{"n_kv_head": 2, "positions": "rope", "attn_scale": 0.0884, "extras": ["local attention windows", "shifted keys", "gated attention", "value embeddings", "hashed n-gram embeddings", "capped logits"], "init_std_qkv": 0.0292, "beta1": 0.95, "weight_decay": 0.087, "decay_fraction": 0.665}
Each number is 200 + 20 x the weight over its row's rms, rounded and kept within 0 to 999. Layers, rows and columns count from 0. The size before them is the row's rms in percent of the matrix's.

# layer 11 MLP down (transposed), 1024x256, rms 0.0903, rows 355-380, columns 192-255
099,212,232,180,239,195,203,240,203,206,219,199,189,188,172,204,195,208,189,200,146,184,156,189,213,210,210,182,186,200,225,195,182,196,199,207,199,204,188,191,221,207,174,199,198,159,209,193,221,207,220,225,197,180,177,203,230,210,233,178,227,217,199,198,210
086,201,200,203,387,213,216,192,204,222,207,194,233,184,190,202,168,198,192,208,200,215,222,169,165,208,174,208,198,231,199,197,197,190,219,215,213,215,213,202,199,187,213,208,175,197,203,222,204,208,185,214,188,177,219,229,243,214,209,209,199,224,190,195,192
100,195,156,212,188,217,200,218,200,182,180,213,189,199,221,193,220,197,208,137,216,205,171,173,206,187,249,195,216,198,210,200,208,216,152,176,216,198,205,256,185,232,227,181,215,192,216,191,214,194,201,234,238,190,203,194,170,202,182,230,192,165,215,207,206
106,222,207,198,228,206,241,185,240,200,224,204,225,200,166,218,200,201,185,188,167,215,200,203,230,181,212,180,202,168,190,155,178,204,169,178,207,207,191,171,197,231,178,174,205,202,208,185,255,201,200,186,194,236,197,200,219,185,174,192,181,214,211,200,190
094,193,205,171,188,231,200,195,176,242,215,230,174,229,210,206,209,208,205,221,208,183,214,177,186,188,181,206,230,214,200,180,186,196,172,199,233,208,211,181,202,199,208,178,213,229,176,208,240,225,202,234,196,187,173,189,183,202,173,208,208,208,186,192,203
108,194,185,174,267,174,208,208,153,177,210,191,161,177,199,203,188,225,214,207,218,226,202,190,211,234,240,215,192,213,159,134,194,220,189,190,209,201,198,238,222,216,195,205,231,205,200,208,187,231,208,193,195,164,169,175,208,179,219,195,211,192,215,216,220
098,176,203,223,213,208,173,205,206,193,224,230,176,214,162,188,246,223,186,205,203,198,174,177,207,184,242,227,181,208,218,207,188,213,187,167,208,177,197,197,205,182,192,224,213,172,204,224,213,176,189,171,193,194,176,184,212,200,205,174,241,217,236,194,207
103,169,200,221,180,167,196,219,220,188,199,185,205,191,209,207,201,192,220,201,233,208,180,216,194,178,219,211,217,210,215,182,213,218,204,183,184,218,196,180,180,165,202,207,188,195,215,213,233,193,200,230,220,205,197,166,197,227,198,202,185,192,220,147,214
095,238,186,211,309,197,210,192,234,223,202,194,226,197,196,200,231,193,206,194,178,199,194,185,227,192,202,205,213,202,186,221,228,189,197,246,225,175,208,226,199,167,196,184,188,196,205,189,186,184,209,198,215,198,229,204,217,185,195,215,204,173,218,210,209
107,203,208,189,207,209,171,215,194,222,250,198,209,227,163,194,202,214,171,202,185,238,220,240,199,177,199,220,184,183,206,217,189,192,183,184,207,185,184,234,217,149,233,229,194,222,215,205,216,209,191,166,166,183,207,205,232,180,210,192,166,200,213,222,223
022,174,203,218,165,170,198,219,164,210,221,195,195,184,220,222,206,199,205,189,171,229,213,188,181,256,214,230,168,214,165,201,196,201,184,182,192,221,186,200,150,183,197,223,192,194,205,222,227,215,192,222,221,177,191,250,157,226,159,183,204,197,218,169,186
108,195,208,160,258,210,184,187,173,212,160,238,186,195,233,193,166,196,195,180,184,194,235,199,196,204,193,218,197,163,215,198,198,242,233,229,179,218,196,195,218,192,186,218,176,224,210,219,198,200,195,199,247,178,172,194,227,208,234,204,207,189,256,216,181
087,203,201,193,287,214,193,187,191,190,190,157,175,248,210,192,194,224,193,240,218,200,235,200,187,211,197,205,193,169,203,204,209,219,189,208,190,188,186,194,161,163,178,203,220,211,166,241,212,230,201,204,210,229,209,230,154,190,254,204,211,187,217,215,227
106,182,251,217,197,218,208,243,216,219,176,209,210,200,172,184,227,203,207,191,198,212,208,193,186,174,165,201,189,206,209,200,219,166,198,233,188,213,186,181,175,188,202,228,223,204,184,228,216,197,170,192,218,197,201,219,173,206,190,227,199,219,214,182,194
086,189,194,179,221,210,237,215,190,212,210,239,187,216,177,193,247,212,210,172,206,216,179,179,221,189,217,191,189,224,192,210,164,218,205,163,214,230,205,177,190,210,224,210,206,186,230,211,201,176,194,208,211,205,180,194,195,173,232,198,213,215,218,197,208
100,231,212,189,245,214,191,187,282,192,175,233,208,244,201,181,215,194,232,177,236,185,188,187,201,187,220,188,208,211,246,218,212,193,207,209,193,197,210,196,199,197,215,133,195,200,192,207,215,212,184,226,199,189,188,179,217,181,204,219,209,200,178,211,178
103,207,164,225,201,162,236,228,171,205,171,183,185,183,199,185,217,207,165,195,223,216,163,191,189,182,206,190,220,208,205,218,249,191,199,185,166,164,178,156,204,191,176,208,181,198,226,203,179,191,189,224,203,233,199,148,186,199,194,198,183,200,198,204,215
103,195,250,197,221,159,197,194,201,214,196,185,197,220,223,210,217,204,247,198,237,207,217,191,232,190,215,205,208,196,181,148,206,225,194,199,202,195,201,195,235,200,211,199,190,170,210,222,206,236,220,168,196,204,197,214,195,206,213,207,174,185,190,203,198
009,206,208,236,243,187,223,164,166,190,191,171,188,174,195,186,175,200,214,186,202,196,192,185,200,224,208,222,195,221,209,202,207,208,198,210,175,238,203,226,214,197,182,182,238,198,191,201,193,212,196,182,166,201,212,228,179,255,226,222,188,209,221,208,200
017,195,204,191,231,198,158,185,237,181,177,204,195,186,204,181,204,217,187,203,227,193,219,183,206,217,181,174,232,196,192,172,200,215,216,215,172,221,195,198,162,220,236,195,209,172,214,219,199,208,213,194,150,238,206,200,190,179,180,186,206,223,178,169,188
028,164,216,196,214,198,189,198,207,188,210,189,205,225,236,195,217,171,212,210,202,215,228,184,217,230,203,184,209,225,200,194,225,183,190,194,227,229,203,172,189,215,227,199,208,194,184,223,190,186,181,188,214,204,222,168,212,196,194,187,156,173,157,208,190
103,203,196,222,221,192,193,207,228,203,209,179,216,198,201,183,172,177,178,186,200,222,197,215,200,213,203,172,208,250,191,191,190,222,228,195,189,229,183,212,206,186,199,205,224,159,214,201,200,199,186,228,182,188,180,162,194,203,169,174,203,182,205,203,194
098,208,227,195,238,184,230,177,220,225,188,204,222,219,217,187,201,202,211,192,186,194,178,237,197,181,204,244,175,197,217,172,202,198,214,223,210,197,176,178,188,207,212,219,223,207,221,245,159,172,177,184,201,244,227,208,215,172,227,221,202,201,172,208,199
106,227,230,217,233,206,195,178,209,218,191,205,212,216,178,210,189,188,193,207,208,150,160,203,230,198,231,229,218,186,196,189,206,215,223,210,152,209,205,187,222,202,180,216,217,198,207,205,220,216,189,205,156,209,225,177,181,164,178,177,190,249,200,212,213
105,205,180,230,224,204,203,166,210,216,246,200,173,229,180,223,196,193,210,190,220,225,203,222,175,198,177,247,191,204,214,190,185,198,199,227,191,184,205,167,182,237,204,222,218,210,209,178,202,232,190,251,178,145,186,198,240,192,180,236,191,214,185,195,213
118,193,217,205,179,214,196,196,198,222,200,202,225,217,198,227,195,208,216,182,187,176,206,190,201,199,186,220,171,211,197,219,191,216,204,169,143,185,241,187,180,233,197,188,196,196,176,212,240,223,190,190,210,218,180,179,225,211,224,192,173,206,190,236,188
# layer 11 MLP up, 1024x256, rms 0.0951, rows 356-380, columns 192-255
098,212,191,202,206,188,201,228,222,177,208,214,215,213,197,200,189,201,189,202,201,210,131,216,204,197,202,160,210,196,198,204,208,204,169,209,187,180,184,191,204,199,218,224,222,196,195,198,188,189,201,200,210,232,190,181,175,196,214,186,198,188,197,191,210
097,190,182,237,198,221,243,220,229,190,205,226,200,219,213,195,230,208,194,203,227,169,200,206,180,177,168,210,197,200,196,202,214,197,210,212,203,185,174,226,173,173,195,202,207,249,175,207,185,201,177,213,206,227,213,224,163,183,201,196,194,207,195,226,205
102,203,199,217,191,216,209,180,204,227,212,228,207,198,217,206,210,187,195,179,203,134,160,200,191,207,223,225,194,195,241,199,213,164,186,221,172,225,214,207,210,189,170,185,230,201,141,199,199,222,211,264,230,215,195,216,202,202,237,201,196,163,207,209,190
092,198,202,220,189,198,213,182,235,179,176,198,212,215,192,215,241,229,202,223,231,217,198,217,208,244,231,170,196,182,203,207,180,208,215,192,208,235,195,208,214,175,177,197,162,182,174,149,207,207,206,228,182,187,196,215,158,211,179,197,214,181,204,249,186
114,191,202,207,184,222,176,188,239,188,174,196,191,181,183,194,220,231,188,181,249,174,198,206,230,193,240,200,214,223,194,199,217,192,213,217,185,206,233,193,201,204,196,216,226,188,167,211,192,228,203,216,214,219,170,195,218,176,242,222,210,150,207,167,231
096,161,238,203,203,196,193,229,206,165,195,223,184,203,188,163,193,226,152,184,185,208,176,168,160,179,165,191,189,236,178,190,225,177,194,201,185,221,192,179,200,224,183,213,213,212,225,206,196,229,214,209,225,231,203,221,193,250,206,167,190,176,223,218,177
099,192,185,174,205,180,231,211,177,222,198,199,199,223,194,210,229,203,199,211,190,184,196,199,233,192,197,189,199,187,186,182,179,186,191,206,185,211,188,216,172,205,191,197,168,230,201,183,206,180,200,219,213,209,165,210,216,224,205,182,191,163,185,210,213
099,224,173,203,208,198,214,190,193,190,179,200,198,177,207,221,211,195,194,209,238,182,182,223,234,191,204,227,206,194,169,249,183,199,221,216,216,182,181,182,184,231,218,210,210,186,192,186,228,168,180,240,175,204,202,206,199,226,199,215,193,147,208,200,207
106,206,202,190,197,178,212,232,194,206,175,186,217,191,193,176,177,214,162,164,196,201,200,231,180,171,199,167,224,196,235,194,177,184,220,192,204,199,205,192,175,166,217,221,186,209,215,177,199,184,188,159,244,220,201,186,181,171,214,176,187,216,208,225,218
023,185,184,188,184,188,202,201,191,217,169,210,187,227,157,198,168,209,160,198,201,156,192,199,222,208,163,193,212,191,199,215,207,168,191,171,199,211,217,174,189,232,206,219,210,204,211,192,187,211,195,183,214,213,182,218,189,206,218,180,194,161,191,205,197
110,182,169,229,197,214,230,225,229,190,199,228,180,242,199,211,216,213,186,175,173,186,213,219,221,201,178,221,191,222,208,194,198,206,181,208,181,187,197,182,194,211,232,163,200,209,191,227,185,200,192,225,216,215,205,199,198,204,202,189,170,181,172,226,193
088,189,163,202,215,177,206,224,196,237,209,233,230,216,192,248,221,197,194,198,157,208,206,199,200,198,185,175,202,221,226,191,235,190,193,201,226,226,206,177,204,196,176,201,193,201,219,138,253,206,180,225,193,192,196,181,271,233,203,214,193,200,187,203,194
105,217,205,206,191,187,195,203,191,208,210,171,177,223,169,193,207,226,179,171,210,229,224,237,219,167,207,238,221,177,167,194,210,164,184,193,200,167,206,225,167,207,244,190,198,198,156,170,171,205,181,188,195,190,227,214,158,212,186,143,182,207,204,207,182
086,201,224,194,200,186,232,175,224,217,190,170,220,186,192,226,170,202,192,214,219,190,189,243,139,196,207,204,216,187,211,195,196,180,203,224,220,222,195,175,197,204,213,152,173,203,177,211,203,189,187,206,191,207,229,185,194,174,190,184,181,188,194,227,199
103,149,187,190,190,185,214,200,155,203,205,197,203,199,205,203,181,214,188,219,152,191,201,230,211,196,207,219,199,192,173,189,225,183,165,224,204,183,183,192,200,215,199,278,206,199,210,193,178,210,204,200,176,189,207,218,172,249,199,180,185,198,184,199,219
099,161,195,157,198,231,205,193,191,201,182,208,199,220,195,212,171,189,214,202,190,202,149,203,229,218,221,212,206,198,165,190,174,164,203,189,248,225,214,187,193,182,202,247,198,234,182,197,215,218,170,187,195,215,168,191,196,233,199,171,185,191,220,162,212
110,205,183,182,209,183,205,160,203,237,180,180,170,206,199,207,155,208,200,199,222,210,179,197,193,222,195,210,248,205,201,196,230,220,197,164,182,184,189,192,203,204,206,198,200,196,214,176,201,197,196,217,206,246,231,205,176,193,211,226,199,152,214,194,205
018,170,169,193,187,203,204,195,208,190,188,205,186,220,200,222,163,221,181,191,236,181,171,213,210,220,196,226,235,197,210,224,205,194,181,166,198,225,214,204,178,206,211,202,200,196,167,167,193,207,191,204,217,228,190,228,186,174,199,187,170,170,171,195,229
021,176,191,168,162,213,218,201,202,210,195,208,193,228,177,240,180,208,183,225,189,178,191,189,196,232,164,221,205,156,216,221,206,189,198,212,181,202,198,191,178,217,205,236,231,181,228,187,198,199,165,222,245,208,191,186,188,202,221,188,197,188,173,181,235
030,191,179,175,162,207,234,211,228,222,213,205,209,197,183,220,196,229,172,242,200,166,186,197,198,200,182,208,214,198,202,225,215,176,201,219,215,215,215,223,189,231,198,221,203,184,218,173,171,207,165,198,201,244,203,199,184,201,203,179,186,123,177,194,217
103,226,187,195,204,178,203,206,221,211,225,233,198,199,200,201,199,230,221,183,196,194,182,202,178,217,200,169,187,176,194,196,213,201,229,192,186,212,173,224,176,228,216,168,208,201,209,201,234,180,173,168,207,231,208,216,225,212,205,163,185,189,177,199,230
093,190,180,220,195,197,190,184,226,168,169,203,203,208,212,213,198,198,202,180,185,195,187,175,195,157,163,147,219,214,177,219,192,204,194,191,185,208,205,181,216,215,204,218,213,195,203,207,193,209,216,202,239,210,207,194,262,224,216,194,228,178,207,180,227
107,206,225,194,181,174,225,181,202,242,177,201,194,196,148,244,144,219,183,203,197,195,166,196,175,224,207,186,197,211,168,192,197,186,226,205,199,219,214,225,205,211,206,205,178,176,196,199,224,220,205,222,201,179,209,231,226,207,222,161,195,219,175,165,187
111,171,181,181,203,221,192,217,185,160,172,174,182,209,194,188,207,195,187,230,177,196,188,208,201,168,172,205,225,205,185,214,210,198,212,181,210,160,190,186,200,184,193,212,231,210,219,209,186,130,225,207,185,202,200,175,218,173,195,191,172,201,213,207,205
110,207,173,198,198,194,213,197,211,199,182,217,220,218,190,237,232,220,133,192,193,184,211,201,176,224,180,210,173,203,212,222,205,207,228,229,206,202,191,181,180,232,171,225,184,208,180,220,201,209,175,172,215,192,202,209,219,201,230,206,217,187,166,204,210